From a checkpoint of a small transformer trained on Wikipedia.
Training: a variant of SOAP for these matrices, 569M tokens, 2170 steps.
Each number is 500 + 25 x the weight over its row's rms, rounded and kept within 0 to 999. Layers, rows and columns count from 0. Numbers have three digits each. The size before them is the row's rms in percent of the matrix's.

# layer 3 attention query, 256x256, rms 0.182, rows 35-106,163-233, columns 128-191
106:490520574485516487499552457517518517481489489499506502484502495479453500510514555528524491452499481501518533504529508528529564536549445556538507475473485487532483524475492545496483480484545483
096:507518545506490470478489496535556537488496487509506504528514533514518498448491505480498487526507564450507486494493508477489466532545506480477489506482518499528530484545520439579503525497508510
107:527511518493478509481506487521482469469508486514479516509460500517545492506497513504500526486503519506525491460529540509514478477480507493495504494527471469424544523493501510522495460504510530
101:516480478478489513491467481479490519533525557492484507512490478565473502514539537538522537465496493514491523501474502438519499527470483496529483479499502506507516507542499487501484461486519487
105:481522426479479471481503477487516472495485541486525513505502503468509499515508493516478475494518549527489521539491492487534497510495506501464501515534517482524491493513518501521441505531537491
105:512526527504458502477509488491507455536503524505519528496521474464519422464489492539538526538504495515520513487582483484538493497494448459524563427478486509516459488497479478487462548503501502
104:497433522476492516518518554486504459527477522489497466515508485529481484469505499469504473495549505482461454510501517481517517540492466508441482487487457527490499469512486529478532528496492497
104:518529483536493509525486500550503529514495501520519470486499475496499550504471528515516472530475489561489504536460494522504517497501522520505529489519511459509518483502504478522534534485500476
108:491475497477464479490485463471502481488485499527463540518491500534444502483489513460518466469478496473494472486511508500463473439501483489533474480526503475455483489520543489521575510495483461
106:471461480510521495507491505535522493509517498483472513493478476480530511534488522505507506462571501483503443503509486520486483483491482537464512482572531464496477504499516499509491505449480493
107:498478532510509474463508521483504524484510502516504515503554518521498510538487490464554524515554493516521446498500507490484494510490492488521511507461513536487561504492497498503535515471505534
102:487498451511471470541487469539495479505542496469495498502516521520521517521510504472499506494546523516486491473539449474505505469508494464488512506478563508449486531469549475513501540495529486
111:524492483477519501497463483516478505489506437523522505481481541507520505534497542512512477516481473523500505507496498461526509535483501481522454532506494483538479522533521483500475521489520504
107:545487494552508433499500473523496448517493460557494479526525485521564473516524529501494507520486529509511491456519523511532497496521452458494451522481521506508475485532476501453493499543510497
098:508510501491516484533499452501504491498550448501533500535492541494478531447517499456544458488470488496524484500491503511495477494490490536464479520516480500474497497449485523515503502506511495
104:493480485485494497553488507504494529504554503496512467505514502489500477499547513510526509479459522481536519523539516472501516514509505494527507444480492470514518530472476475541504527492520526
103:509545485501463499490432507516515472527460520498495499468506500530523487549514499476482480516498511536505480501519494524508500436497473491489527507518477522518495549503503536519485549455512500
095:530524512506528526511497519493514501540537448457468517456502504482535503443501544556506502476510499514441500469512491518495543488488474468482530525522493488515495488519490536491497529540467487
098:521504500523523468512519453461540527494498450546505538477502499509482508506526518518496490510499488517478495478499493493491474533536439495516497508551496447552498496528503494524504485552476504
101:504491500538450512486516479477526476535537497515527504526509518515470509477501544486523483493489499513489513506507493475526482484547471503504518563498457527547513477523480465537474468490516517
100:538501514490466481472479513537511487501459530511493495495521541516449470451522508487489528452478526558460522531516513499493507457533545480503509504490487553535519502526477434525470505512529488
107:472507504497437502515468501484513516503476502493491517517539484544456493508505489481506493544493494480503522475530489484494444479497537505512493526464531487507528499505507528517490471507499503
099:507540509476501499483498473507510498525497492514501482507505532511518520476512499483564494516509521471491486468480481501504447518485493501514518504520509481524467509496488491542436512474459547
102:442489494536451477518476489489416472517493486507481508491505514474478505480523476515484504493493489508501478513513544542530503515499496527520451495528481509521524466525540465504495467544523497
110:493499508477498531471560481545476476515489489514493469514478504500491520469497521479483488540507466532525507508469479490512500486468523464513469476502456494484491511509497465484500500534520510
103:488504523492495494558499518487494484536480512472512495460473481484512505465506519514543473456483493497530491492463475499465451473479526543471483506474522536511535529490503498494506482516502520
108:532523523480560528476485508520501455447494526496502557525480525515532498512496495499528526480504499452529568481462518490522482509491521539568534513420517475528532502442485478496508483483487531
101:539470484504507488496490485487484506524537479452462458487472485452484499474507504521467506514489478539507503495492490522491484520531495505515488489461494557473526524423508494529506492502452504
107:517511486517505517504509513495526536492509503513497511525529518509460479498457494529466510532457467494511489498471507509469479524509489476551480500480521480476503506486483498523509460491493485
062:524508492502476498495515483548490457513511505534476509497552539532470495480496498475479483450531486516525505503527495494496456482460503529519525462511483509509465504514483523467480507439514496
082:464506518502499512469535509494467508480520490494492480530518500456484506541495533546513521490504502484469505542485500493486537488514493484511520491519545497473546495482515525512567479530463543
091:521516500533487481493503481495507438550482534473514522517466504534490485479532518460474512507473476518505443483497528488511475491488535513475471508502498512477473464472486484529513495569488512
075:509500511501517497483538513508475483490491500460485480461480505539498532463480515534489518548514485505494515505512538490469553493486517482440554526494496478545550482462513519546532508532497495
068:504499525477482498501502509472475465486471488497473475497481501541490461438490496474460490483519474527476473515495478482514479491529524501494548533478516498509487485461484491486472539533514488
083:552469503525496488522530547506524462472470476531501474439495491513509465481480506501504504509506505496538500510502474509484528478559503520484503531490497508530486471480468514459478505478525498
091:512495502522556499487533518453498470508483505501499472470517513487449519502500522489480501473479514500510464528491480521504497494569528500501513512491523497476502501486487531493497523482486470
092:461536521499496505509482522492516485520468497490504564518504485539493495533473515497476468544497496505494503499476560496531467516517492486553471497504513476483478524471489507483459523503460460
081:507480464500489513502489495482534481527499519488475489515512497510504475507493494499507528450537520501476526454516529477505501493507543457475528523526516524520509501525496489544562494517528549
086:463513505506473467498507514534481456480522493524490491517526512493458489491535503511494508480442502516523467519473487470491525539436522550476548489509479480463522483500537484540482471499549521
098:498482516534480524532437491520467485501510453490501511483504478492525495487481480545546516465488511520485537505500481424510506559506503510474534471485548472518550518497526483508496479506471482
095:504519519495503523519475544494523495490497501505483467539498513534517502449498467495462464501484484463485497504534546480459467522453501502456528516537448499483510473473485498514515509530528520
091:530518510475504488517517486482474472492542457508509490507468521495472513525479498505508496508481449546499542544515497484482518516504481485516532499491479460491496511508483457500510478505515524
098:491494474464516531448504527517527494455498479490520533505467455504476479481486481495544493525509535485500446460504503515501518477510492530522486531469512522478476484483491462489497548504497457
098:480489468501490560501532475464538458520548535513511528465486524518500530485507559514497475467499476532515489452465523566443476471463530528515506482530507549508498532479524469490500506524524531
093:446504456498523469507439469494575512518543525473478463505555481486466522473521492511481498445476509504514462539505518532521488517523527468493494475488494452549523490504535485499464523486501493
099:509491502494532541463489514530508476488488469491478486492506521475493556511468510514464484448472476479496530493507522519551480458485527479471527470489503533482461505504524459480511479493499486
097:492476486481465508524493467564481502529486478484505471518456511506477478517513481482475470482469517513493540501463512495495483493477504518533468498527518506489527460516505490482522475496526515
103:498511492525532510493493503520505522478509513538503554530532480526482501546497492512552435538541509492510520519534500520492505543480496473487535483501484459500499473470489493486445458512497520
093:530489481504516495506512500483475516531513492488507501462506508556495542488473516525450475509472520514497531516467518548515508461488459506433467497498501509509532459498506540448497509482517497
108:513486494479488501501510463536488531502532510466484494452534466505459499511524459501535545517481490527527492546522468495543467523461544491503486447556536488471509501494543489477493500495483530
101:475525520474466498496505539481431479471537503541511550521441520513469477507510442500484450486517499494502477505465499497473528496503522479474506488493463492478474469538518488529462515542481509
092:463487461474507501479487492503504516534533505505495475485472519480505496504450515538501513466488507479495489520463476501515462485471484468501510462547498469541478458466531494474526486472536488
102:460505466504533502527501517513512497536510505461484498490458476491511463465509472552512469479491508523496501451526541502523519493504472494504525530514499508511498501468517492516495511492483520
095:475538506521505494520489503455502484512500478510515492504518550486477492517502507521488525516523460509511474519499492529487499503451531508511513463526524533524473485482482503468506501501529527
108:512482485504537522518493483517515531488477474466513489499509480496516531516500502529480460556505546510490530470489466500469467529512480496447444510489500466513523458517491471470583525521481450
107:538461522500435564486475540525539501468475476475499442470498497487472516476474518508486481507504542504464483479487464495547477501510456475533503499484561480489476485524495495501505457479465530
107:535513500471520517514494478500558547513532463427489486471496518507515486494476482508491516480506540469517528462551487493469488524478524497474505487441516482466470501496524489503501480547498481
104:507519504478483463516527465451524492477522490456505487466442517535532517494512442466497489522475491545519452535507517490499484519528485489507535509498486509533523481485494468484542505478498493
098:480500533506486534461528527472483514527472496519527512517483457459533516426504459545488478469518460511481539469505508492484488460463507497493486497482474513481561502511510514503490503515508514
106:507462456526477534488508471516507484455507535552467493494518480500496495495505498540494443473501510512495478494514528493532546508473490473481516506423470517483507484469537497523516514485469483
093:547508512482531449467482514495487503461497500508472511495472463530470526498514529508527512525534525523505474496537516527469467514536509492501528502480505473488535490565518525483502480481481458
100:467511487504486504557519511474476563516474514536485501487489480481542504507475510525473453434491515501508459508476498556534476533481503527523487487539477476493464461479450484477517516568493513
107:573472526511445508482491489508477503544509490530519496483494508504503548502512504499500522455521547494492501511497479567506533482477487544528510486491474511561526478478496508521490523513490568
100:469480496484508529538493483484461536462493463445486526539504510497500523522476508463497499494520509492498483497513464545484443498479517510537525499510493553499474495501482552521487470525451496
102:461478512514532517524435510494496479507531478476496524496479495518523551486487526547528443473542507469528485485484514494546490471524542521491576507495506518518520508482485503497533497492507471
104:499508501545542514490482493487493502495490461484459495494539484510524480514526517494508466476531504522516475502461565547524484490484535477453518460524495511464548561486505502527514516477487504
099:488458499512513524520480500502503512484527508544501526475498524475491503495520494510535497495527485467480498456556438481481487544517507557490477493463497473482548540443506476503536444485501508
102:514484489437523486466505508494505487476498506501499551475557557542492518514481535493506534471545503530502503483542446529517528461528504476500461476468472516469504518547491530523511505493448459
097:466528502533527471516515481507532502476499510533541485524494558477501482486445494466457488486553509494482495437546493509526512457462547489469503518470486477493505514476509491534494542454532531
106:481485533515517515484481514460515504527498502461474497493554517476465485511485471441496488450511496504503516451475505502519511526514493493506481491499516439481476505489513528464493505487480513
101:544523497474528502520508478478481496470529526509496513471469473489502524481530520494513531450504510514502505498490494528468529503457498541504481517541530510511525532487511524585514510480464520
108:499470543491484482516483540465497520520469506468519490551511509482494490511477482538513444488491522532551507446510495489504498455540519516448507482519453525477496487521500498509494492517507485
094:484464512459553531539474475531509482513503516463510515539488463529528519506502511505493507487508459474522514491486482493497422487488510507438538487529474464514528552543520456485499504477501509
105:471485537506505508556482480516504477509480529503476444499516496518463534462521498517519536484512457497485505533509485503482504511563489534526470536566513512488517521448499505476508488520488492
097:482528502489497510510474482502500560496493511514519520442490490530516440477499498492536522512511528516490502509496533536445437523498479523508518498534467494486487478567443518519465503485458494
097:518518519453511503491481530486512524514507529526507507505534480496492531493484521512554452503529444491518496508500528492501488500471499465492545496528447543508501495541442486504508494473502469
109:512527503499515523511505495578504482506495500523502492507472487507508536523530493496492530479515516488518465478480504485499473501471546504467516497519539492516517503501508519509529512529489548
107:499483479492492505499517485500526553472500521479479529520487513535510472496501500468447501461520507518479535474534492567488522478512490493524473487508486480490498506522498516479516487501536461
101:500510460492527497479544483473514489494497521528458506498486470447518501511507459548459476521508484523511485539483487452477490530494516462540497493527477483474448505499477454524501513490544467
103:504528519505506448508507480500511527422533512475510489527523494546479486478466500453509488500517487486488533544515483537531513513527486519513451505522475508486482471506466543509529535453480531
099:497463530479500549526538487534530551507515509522519470507504519472520460486533500535523474506517495513489535504496522520523477502490503506491506510528517474543513509524528503551484470504523549
104:510467425497500510498531484533469547477535457479490459509495537520472529474480500506496560512526509531471527477500473470516516481510443510490512483471480471498464472489455482499493479502492532
105:476498481466489494499515523505475547513495495476494541508471511485492481520513524520533435509495458487492494511479511509502565510491499495515538565494506519478525518470479461520478522510506505
104:522503530454478516514508517516463512473438554484550507461489495481488529503531486519537530455502477501530483521483528481519494517459500512430505484487499522555481483520469491517512502525465529
106:497566480461462477487480541479508537520508466486474484494492497516535468472498498478468498492511555486510494536473492468485499485498502474503515510524527534474520512489545505484518449482478490
098:513516482496465507512502530457555535530502508502552491457495503502478543485407527542502476489540530504477478495549490525483501462457514539481463488515478501522488454486504507507474533499505517
101:494538510503488530525584535458506550498489531534520479524511465466538509487462492487514513539521481480487494530531489488526479504526496477535520540475496502459498503467473452483478486532506519
099:560481481492523428496496511476476459471520505486499506470519518516528478481486552536471509475513463527519476562455485477484500475504479518514545473500509463500534499531488521497489499512494444
100:519494517476504485513509438491497510497467537505481496497514500479535493528527480541508536530485512528541512486477495552532503483519544491476461520497485436490491511525486493511494506501480536
108:490518523518498507488459493505526541494472525502496504508528496502462489496525514479478491529508477473522557517512488523459510496541482488508500472486507512549479502555515504490497466484509506
099:506453534536500474523521517480498532506514484484509502489458474510475492498498518529470476517517526504522482457530507518475499480545501463499508509420491536489535471471507500499507550489498479
100:488468492552491520498515493501453511475477551500469497462475488522509510476501534479501500503535483494485540507488492485521477529489547466498476517537517523490466552471540498463485488517505508
106:448477456504506484513496478507500509494524477482514481508527505500513519491455519527435505479536499507515518485494449554506538529480454530506501508490483446506489515490530509501508464514456526
105:510479516505541442541508512505524459456463462435470444479507508501517520513476468494482476462484495473456491581517533500567544493470487483511513494521539529545513520474509482489502522507533471
106:493479546525544468519478514493496557459496477500506522529458525493503492534506466512493482499482493515501535543525438531488547471494506450470521497492522496503451489482510533446484481481538446
100:507514518517478491498496483512465500511488515511507499509491474489492476522516505551504496504508552470509528524509486464466474519446530478441437499499498503506455498540486510494518462488511511
099:462543467471509514534472502487495524511504533489448475481544538512501478517512523537501494479487462523499481470504511443487521467522467482480479529523488485528516510531480511497510486534498505
101:509460508491557474481487492450513528505531510503454487487495460494467503530489494510493500503549513484498533506517491488503514513519540525532511473515520497520487466492487516496501486500500515
106:492439470502498530532466501496543480518494506510488531460465506509541526458510462475486464491496528501485494521456502485455498475538489482478499473511520545481505541538510487492507449536512536
102:451494488481485500470480469521501482519500493523510458472541510521554472512530520489501497463483495511477518507509458499507493434486525501467513509551491546494485499490478473463500506497505530
101:494515494489480489513545526491506498499489523502520442511511516460507479507415503498498497530504539483485510513499481469527480565486478496507528424539510467515536527493491497548533551527496516
087:516496503466527505536519536437482488495520517484539481510485481491518504462483495457493506521523522518524508482484501534485526500506493496505478533519495461458457500504447500466475499469460546
119:525469469540474497515456480542502501530490494503474484505550533521494498511506525523514495523500511464498494523502461499517473517524530519529488459483486529504483494493491454515524526552518536
110:498483528535509484509511481533489473481498527501440491478531505512489465530529453498475477486461496529507495501487486496517473466453522499531492498483504454517521498493498519494498492485525521
096:519522486520462506544483514489553517488472495488522524488491508520502497448533449511483516453501517471495522485418444501466519525523479504496490472476476475487494472491469516496468510502490503
093:512487439495496542504482508483512505523516501497499484498518519481474468502522470520473539527489525492511506488511505507498543486526476531466460494468450541497486468496528508473472466469466519
100:542490523465482496431539471480495508503504495491533519509497479458480502506490504493497548518506537490504482532503531519495518506565487460491534536466503488544459509519508477471509475474495477
105:503490503508467488492475503472513466505467472506531531489520510509489484463504475462501504516542549485519527478535507459487505490551522493541486502490482444472464506499453494493523504548484536
109:548487470532554494549479513506480485527521558471484507470540506515476510523494486520515494513490501521520477461516491539518486533457559530510520523509483515500458467528509490512510508448509543
097:485504503499526485504497507505495464461433552477465552480509518496456487529510504511508508515533499513475458548550498476510540476530496515478449540531482519500491506482448501469489506516487482
087:482513518470476486495507491523523484525551500505490530510520462466547485477488504517481498530484502500492476480483468480527446470490479483516491509495463488451504486516477492539504502514488491
102:450515482495543486515488519490543549491499485545509510503456486480463493513525486541507492509483507496485508489450503466474478463554474460454520501439438539480460490478516471460469503550526514
092:484519507521491486505488513540480501516498483512513524469503502542476510481513514556496545511560521472514535491539501532514505482519450503466457458497537517520506495535501514539549529524484487
097:506514500500534510524506533473534525492486490495453500512462515530543509472478513530457493480512500473517538523531472503527517512496535540511517518535497475496511457492510503448528524531510493
093:493509557503488470516488502502498504495501482492541486470498469528481527451511490510428531494509501512479540489498514513494483502514521477530524524507488475520524546548503498535483533499498495
108:504511527509523496483485524505537507494452488522516499498457521481431482513535453518489503462511464485538546482491459484505507528503491543459496491444534471513479526501462476479505524476524478
100:521511469502540524489491510580479506507532456482527492507484488496461492482506537512489487532495474495514540486482508521416536430493502487499552497492507493466476526484532512495532540451488489
103:566513504497493500527503527526530493503516516502501488507479542517511474505527502485492501481486495515537483498500507487507510471470523516478479456486469505527517501504464502496484468523484501
092:519483493456521482490503488473482468466520504533511495486532507532509492516486502490514516507494515493517528490486501520495514479483466458537465491508583511526457469480489478508510506520513517
102:535514509447458541508506468475527467517503480476520513469508494514513490479505540499504501524482523469512539482517481510470556469484528500476501466471494496503520496525503505471514452471505497
102:513528461473516493483510452464541518498514480520535507499477496495482543542503498498485498468492459508507506513438477505495515516498525456506472523517520500528453468494538443454483491516508507
106:553515528464483493491518472500460506535464427538515489468497543473501489484499509492471534500537522538496491490476535539517533449504505459482525485498494508524476529498488501491486499508484472
097:519448498530481508526518494491483502475526512540514526476516470557535528526491479476503543490449484520509502491512507485458493472504453522481520541511501540494494511501470529506499510507483525
102:500524517514489498518490506506545503476473522490484474544502480528509476481523462498518516504512512482434490516511510476519502512520482548443522474481485487461471493502508508535498496493493485
093:514533514529466480512513511488478509496448475441500487519482481522531526499533489464491487480476489493509521501512496508468512496512508516509504476521519525482500498532511488451461510548540539
099:497459528501522521510514543446498466508500485510533505563531465506504542484485503489490535470497525490461504491506492493465511497527545523518480531528478503506494493476513507518495500487494517
107:492508517496485473521520492493535465516452512506534488494497483519503482488492496522542476477544494554487502487500474487521473473496544497491560462492472505493454541515470469465497482452485490
110:475511478506506503489498473496485505469540462429466474523515497499511533527471500501501506486519527460473472513488533476512506496508521518553486520540524556477474504473480524513496481474509541
100:495477510517525473525508491469451474489479528502543530504487505493507476506497492498491520525488475506505476496534480496542497495504468485451499529506536483488555524511524541488496506531508539
105:509480473503464455523513529505497523556544506495458534511484521502483547569536487497524485476502546523555470524529520502499488471497529500511555491484495475440505477526510510454480479483497503
097:503523510485506517477491469511562483507481481509500509474517474515477498556535516493492511487502464503502496550503487509493514497503471487561531474512493497514469516480518518509512489518463494
095:543447486534500501473514526504499500540522441503498502460498474497500510412516499513509495518491534515474472529502465559509470479478521498493492512505472498557515499490510508481508538477489510
106:512523479510475489530465476512512494495456484499513507507499524515518523529527481470516539508507506483485560536478500510459518468511494567505457492490534526495474520469491463547518533464505470
105:520490510478458509487477463509499466496469524485535504495527520427533481486500511423522462523532483484474505509483524510478501489489469478492503484538486505489468542469501481511471506513483514
099:501439489539549482493496524531512491509553473495457504533503487526481477507508499513510503529523475496498495533494507496512487530550534488462524511503534506484510538505494516525496534499521469
114:499527486511461492438487503542515477501507565537520515482516479514505560451525463512487494484485481506504501492517481470522517458518505490402451514434465450572507516487529513487503495482518503
097:539528518506540517516518515472513492477529511544504472510531491504495459524486489488506481512494479495502505480548534496515572491485468522533498541501506527538494479516486540491475498544516482
098:504520492479495526500460533488493494517473522512502494515490491492479510475520493531526540474474569495526544494501488573479546499537487517531486512492497493553507486481464473467490527525513495
105:491521528462471511503496500462531465485479522476457500524487511466506464501513495499488496464456458475506499515475543542501470485529502505490510510458528445483454522593497540487502477515523509
106:479514477546467503498487513478484512497484443459490481495476481480488511502537462500522436444475479513494494488510541505493510508497539515473529512487527523502495474495499519459493476515527511
103:505457456449521477529511509517478479502515515492556479503516501469558505489520542512541524522492471477528548502470515479484463503488481529503516460499508517484493512514525531526475482458533524
108:498471523542480484493494497479488506495471494486526492519467528501522507495499497510511512493468467486498483507504495507511545501501486506536486496433530472518513502520517489478521472485460505
096:485524505523502508483521526474515480512479486465462510492500519507543509512477466533481482496437515544493504503512511492501531536545530489508506484486475488502504529455494531518527563453467470
# layer 3 attention key, 128x256, rms 0.181, rows 35-105, columns 128-191
098:553484484519502489468538534526492495460511473470476478478531506496508467500493451493549515493498511509519463546539519512482525503488523474533483465527497504538520543523472500510504519462480524
103:534470481489517516559514508478516491551483513495517526485499495476467520457467500524481538516493503478476512495476515495510509476472447527483487490512503497496413501515484490485534506470517441
101:476498505548522488524527505485534479495479527492518464511517466515460497491504497540462514461538487501487526469484497511499500503511537507524449471481485503521554513533516512490536507517480455
101:465500564524518528482486521493507415502537518476490473521484533495474436532430477516461513523472519515490485508503532466492497532531497503479538482520496449453467525499518521458507516482475489
105:467482528511459520538495541513449513462496501506493501455554503479481477518492540501501510522506485484488501523493545512517517536497494506515539503509517468482485506505521571538475485481528431
106:461516475542494510477471472512483474548484516523523458518548482496558505480506454549516506526498494518446492531502493513478493482508509458514532519485478520462495492562490522511508505505529483
103:512507479544504510506500534504523525467501526459473547553459498515532530498466497491541539525472455497562512497513539485511519502504502501534528499482478548472534490492489530430476529553538530
103:501435512491500503479549481476513473513505501524496519474505490482508485451552497515462514525516472508541492492478474531550501512518499476468513555510528481494452496511541465505498511507506504
100:457523516536460471488495472492517486482500490480511493484473480502499490481506504512433495501468469502491554542504525480461512495537466476483493523486498477531493548451478506485473511525502519
102:542530506501506484503525472508519507552508489497485525458468492513490514486500480491519462482471506486475506508470520538500521548484534535534516499504484503501506528513563476491491467519462506
108:492462509547521514440520511495485512470500508469455501498506521520516513485523519525445530501516513509492492462475468456491498506531513518488503474474480447491490495501511466485527535521512496
099:499529480522492517522536522493511476511499506519519507522448558505519508492466544533501454502511502484493497543509513489499514489486493497516511488492506473529520500500449494503446486508508490
106:482523542510505499519493510505531470490500565530498491481459499468512500492488444494504503474523484465445502516468501531518485460527504494495513478486507515443479478533495511534489491480503482
097:472471508492522496517473511464522485497521464508520514500480489492462512486523479522509487476507498509497517480507543528500509518517501481545462486519492483498563544485473476492515506514498476
099:527483511500492491505500478527514480505498492520466499488471502495494504491506462517484501526466547501462563475516504548524508443495529543521541491484555490519470483486526493492508489488541483
099:534509531541497514503532496518520497522499530482528541506482491515491502493533481515518461489477464482518508528488500488537519509511500541520498499502505534492485498452492494488524516496515520
102:468483485526515520483490511470534476499516511533487491493524497466475510540478501514471473499507497509471479510470475496484479498451475475465501462475528524510507524475495500492515490511509453
097:503506506490528494518530517487446465492556508523473465472495508513493542528486481489472529488481496518502475524522478547489478456465508515492505511551457512537491537493498528529536519518497526
103:506539500499522499519508503507540453493443519470525455467504504489513560493536483495521517483518495482464450482475501535509504437515467493562513520512522524470523494500525478512522476536499511
098:483487456515500473490537508537450479501500482444493490498529508461536463443510503552474456517505491505502478461501502505515509460483487495498463489468488458480476496481472505516508552478492463
101:479517495488472527519482537500509506532515497500470494498550508463518498527487516500548482477489513479498485503498511511506511539487507479469481498532545522539440492495478502499520547513487486
110:481526515474474566482494524501479514511551479480542524497455539515496507506492546535497540493498548501457520467498510485455485504524489535475489473478535515485517482500490513479498515421474534
100:499465484514495549528499488506477506495529524479513560478493473508530492518478506481490506514538524479463488512445518499465463482506456511468473507504517502495481472541542518505489465563495483
100:505533486510525520497503539532481496478450500497493509468481542476506485480443524504523502505507497479483479502510481483502513444496501509517530489574512499532541530475456475499500480519474460
100:508494506542495476510461508515515479500547514528520523503490491492476526489476474516462509486505517547502544480517465465489507494499527473500502480534508511489468517549484494507523495472550493
101:562586500502494482429499502511514521476493532480509514534516469486481466433525493524510514525507498529515489502468479518475494499491490464505480523509497531517503494524510501511523514486487562
107:518560442486546496493522495525523534502515524492514483506490525468518505454503495479458497465480469468426454452541469454511509499463502476485510503494486491487489493492498496471491496478453468
099:514495533534492479492504555487496514467493488470515546498522477512498506492513514473494470536487454517524520520520494542495493548521501481513460509483474468551488484545472519494487522472485570
106:503519489519509506489503532453501496501478517457498526515440494504521488553506534450518521484485509448510500526480494519478518462516496523497500490553487470547462499505491511495485478465527487
092:474547504524453486482465518504460514494515494476537494522493494520513449495493473477477518484515480463482501519459519509525523518494443504493512510463509531493493497471503475468511437522456501
097:511495510487473492478530513486501514535486490517507495482485499491526495518541492514484514487493534500478469492507538496533483492453548455501493511527509445553538470478538547528524507471527494
090:551450472487525501488533492490573525458524450538502531467473507478474469501508478501516498510501487498489477509511526469502470482521483505484466484532472506495488516518519501516491519501475483
096:488494478499501502484463509470464532518526525522497484509514515473517496501499514511485465496502525513517477490513483534479482485522475470492469532500478518498482518530511480452508448489509487
096:500533531478487491521520477504511504502506501498497502511524500501512490523463495532504470519495471512496491491478578499496536510484506508513497496497470488485508543490504493450498509478519504
093:449515470509476500506501507516510520503498507526477477530520446499528505500509563498510442500502497496489507498487511499518432512477485483515465477530484527457541470487479530492541530507560515
093:498539517484546506461507427490506544513512491478499471522482507552513492510498480508480475526487506501499455547497518524473499517497506491492494521533482526478497530534557486524535510488517490
096:513494470520435478477503474542513487545470487501513433505478526521474501484500489500528529509520476470477493519498509494526501488505491548457539487484485463490555542488502513471518517533521477
097:495494518508545562531497458468480476479561488476482537509496479491530490495462491518451489472493511517496526494494499459476520521520526520497497485478500488492499490481495516495511484507469516
099:546488464514502540557511504509523514514524531523518478492511530504467506534543533484550499512499499521534487474542508459493513537551495506543510513506514526506506473482460529469492488497466501
096:527506492515453534519488493508460483492525466489490464526503503527504537471506540479445503513512495481501465520451484495503509499467478522504502518508498524499493538525461496464507472486525515
091:447475556499499530496496527481538542526515523535513464463490521513509510516504505550507489469479480489495456517483498561518522503481525507542544489485485477486499571494487496514506500517488504
090:520506483504501495540497452483469518526502472506495511467508573460510507499509488495553525485516494501496524476509493477501516534482498459473472507486492472498454544530480471517535493503467546
100:495504537501505454537457490521486551549488556491500479510495515503510512511529488548498489480512500526471491526503522473517520513509498492524506491507504503469510502503481474508556487507461482
099:524508499480458520519518479468495534495504463518484518471535486516553493498476527567481481492548467495475511536519505500507511495501503525514535514527491503513497476521507498493517470515509523
092:523483484519501522477522447513497470506494498489509525521496489478471501528501505508495474490545490512484512506470478548575491473469514547563496521502490517543478518490492532478482512507484510
105:490518527491486465513498491502491517491505438511531498482478484482480498509466513471516520510501472499540539500496488504495523486522506489470504473510460453521489487499481509531528490465468467
102:493494541506503503507521504492473520485473469504520467507503480481535493492519497502523513530475475487448487481490534447514478503496513447443529498508510513476494494477494481546475478527504530
100:505522480524491492537487537532520499514469500484534486489500464513482491502480509515550546528460464516504457522491462529511477533483526524523491480492468503483485531505469510455504480507488513
097:513486466489499507558473514511521462502497491443525497504504495485462513477515514514551480492530505514514530477539512521526459531471501490433539486499510502518549486497529495504502539502459510
104:488507482494500493496509538544560519540488532489513526513462482428497471516527552506487480505564526495526508537441503474503518510525437492538480520508455474478509519514481521487457542467495541
097:447525585483518438526473532514542483505464499442494468489533504465470509521467488530472524489545509481518529495511497484532512513498475507479493513481508514502496519490475505490532489515503501
107:508497507506506512520492465516474505507495509499531477480515490464521491461486492475518494545529519485521513496536508514496479540562516528482491485523495459445500527490486500538471487551525515
094:453527504447528512488515492467496498460483541515507498497526487570474497506514471507516505439455535470479503496502507515486513480497494469440485502518520512523515467506513521525474490501493488
098:505523481481507513433517515532482525548527495519466513487584521478506518502515507521544523526490486494499496525535512476490484514474508510453494529495516515467475528504520535516511478493531500
107:501491473459500537489511510481495465435490549524502521500496530516459556483521438508492522514512510494531502488502500490525520499453551488519518532537517491460499535479534503487470514485520494
106:465475474476478515543482516528511511527493497500499497528471490469494485490512478487513491508542533510462485546506434517480479502504511477512479515533492502510451470513502481475544487481564475
107:498489484529484476510492518489505514540537481510515468447493493522548524504505525513521508547482471507514460493473513515520507480502492538525532489552514547560509503510500518521473467482474509
098:492457495478467494502506498515526527489495471544473567505451460522500496476511521444501507544483495495494500457506481525446498475475493485498485500519492511480445530498464487521575507541511493
108:485539498515464496509514497470515434498526517493518512540528493490461472507460553518511504508533521497500488509492516489499477507508495492455470530524480485468496534504461444540479549539533533
105:493519483486483493491444475489525530514521570496528517497483487508437483510448498455501501476463510491473492521569497491572494466519509522544499501485494485491509523511491528529477505474481530
098:450533512500513505535490477540512469505545487498467492507489516493462490506513504464506455427531483483533506507495474511491526525492493494544486506494503480507481506526493500504506480529512503
101:494508485486488476489490493506516479511525502493508510495507505516516472526500496463468487501502480534504558483505528514534499505537484483485496490526474497521517522485504517495515505479499489
100:510525458511493561497488519493522492485513486505494509501504492429494499528473496522505493511495432504471501451518497496510480483517489526522526508497510490487468486453499510537499497499464483
107:459541502539517480502495513497474482500480461499495472476509530516475490527477464433513517506499481500480507522509533482518487522493490512480533495518496527483530488469471459460446545470512490
099:497524532511514479502539533518548464493482500454486467542503521484504479454518534508440479492485451517527509529467497519474505480488505489451527484531469492473462493517526479471447482511513517
097:516534502513503439482497484536546501509486485488512508516494509481501499521540516493504492523485480503537482447464496519502464522514445506476485504476468493526486508467507512548490502527530471
098:506536498538520529492511490484520515489484484506540544508476527520508487522527508488505506478528483467513502509482505472464483467464502529464520475495494501446477472480540514530488509476505487
104:520485497509490499509481506546483443464514525522510490475523518525555486464482479503536492485549515497488520499453535523497496524483476495469554516449483436500518491450564494491492539515506505
100:495519520567511465470468513495458503484513536495478509488515513526470510486558468486516504509473514515536457494481501489478509542453465521519503474511514506578489485505531485506518495514488498
106:505530489500475489514498519494500464468502480518532527502506501486561500491492485545479475536512525532523521481508510518480511503413509482517531481519498497456528497487518478574495475499479511
097:504505454507520498530514508498490524509453506525537472536474454506487493496520521570481494519483543496488527482532493513578446468504514542537492493530507502537488501555511494531477467500503516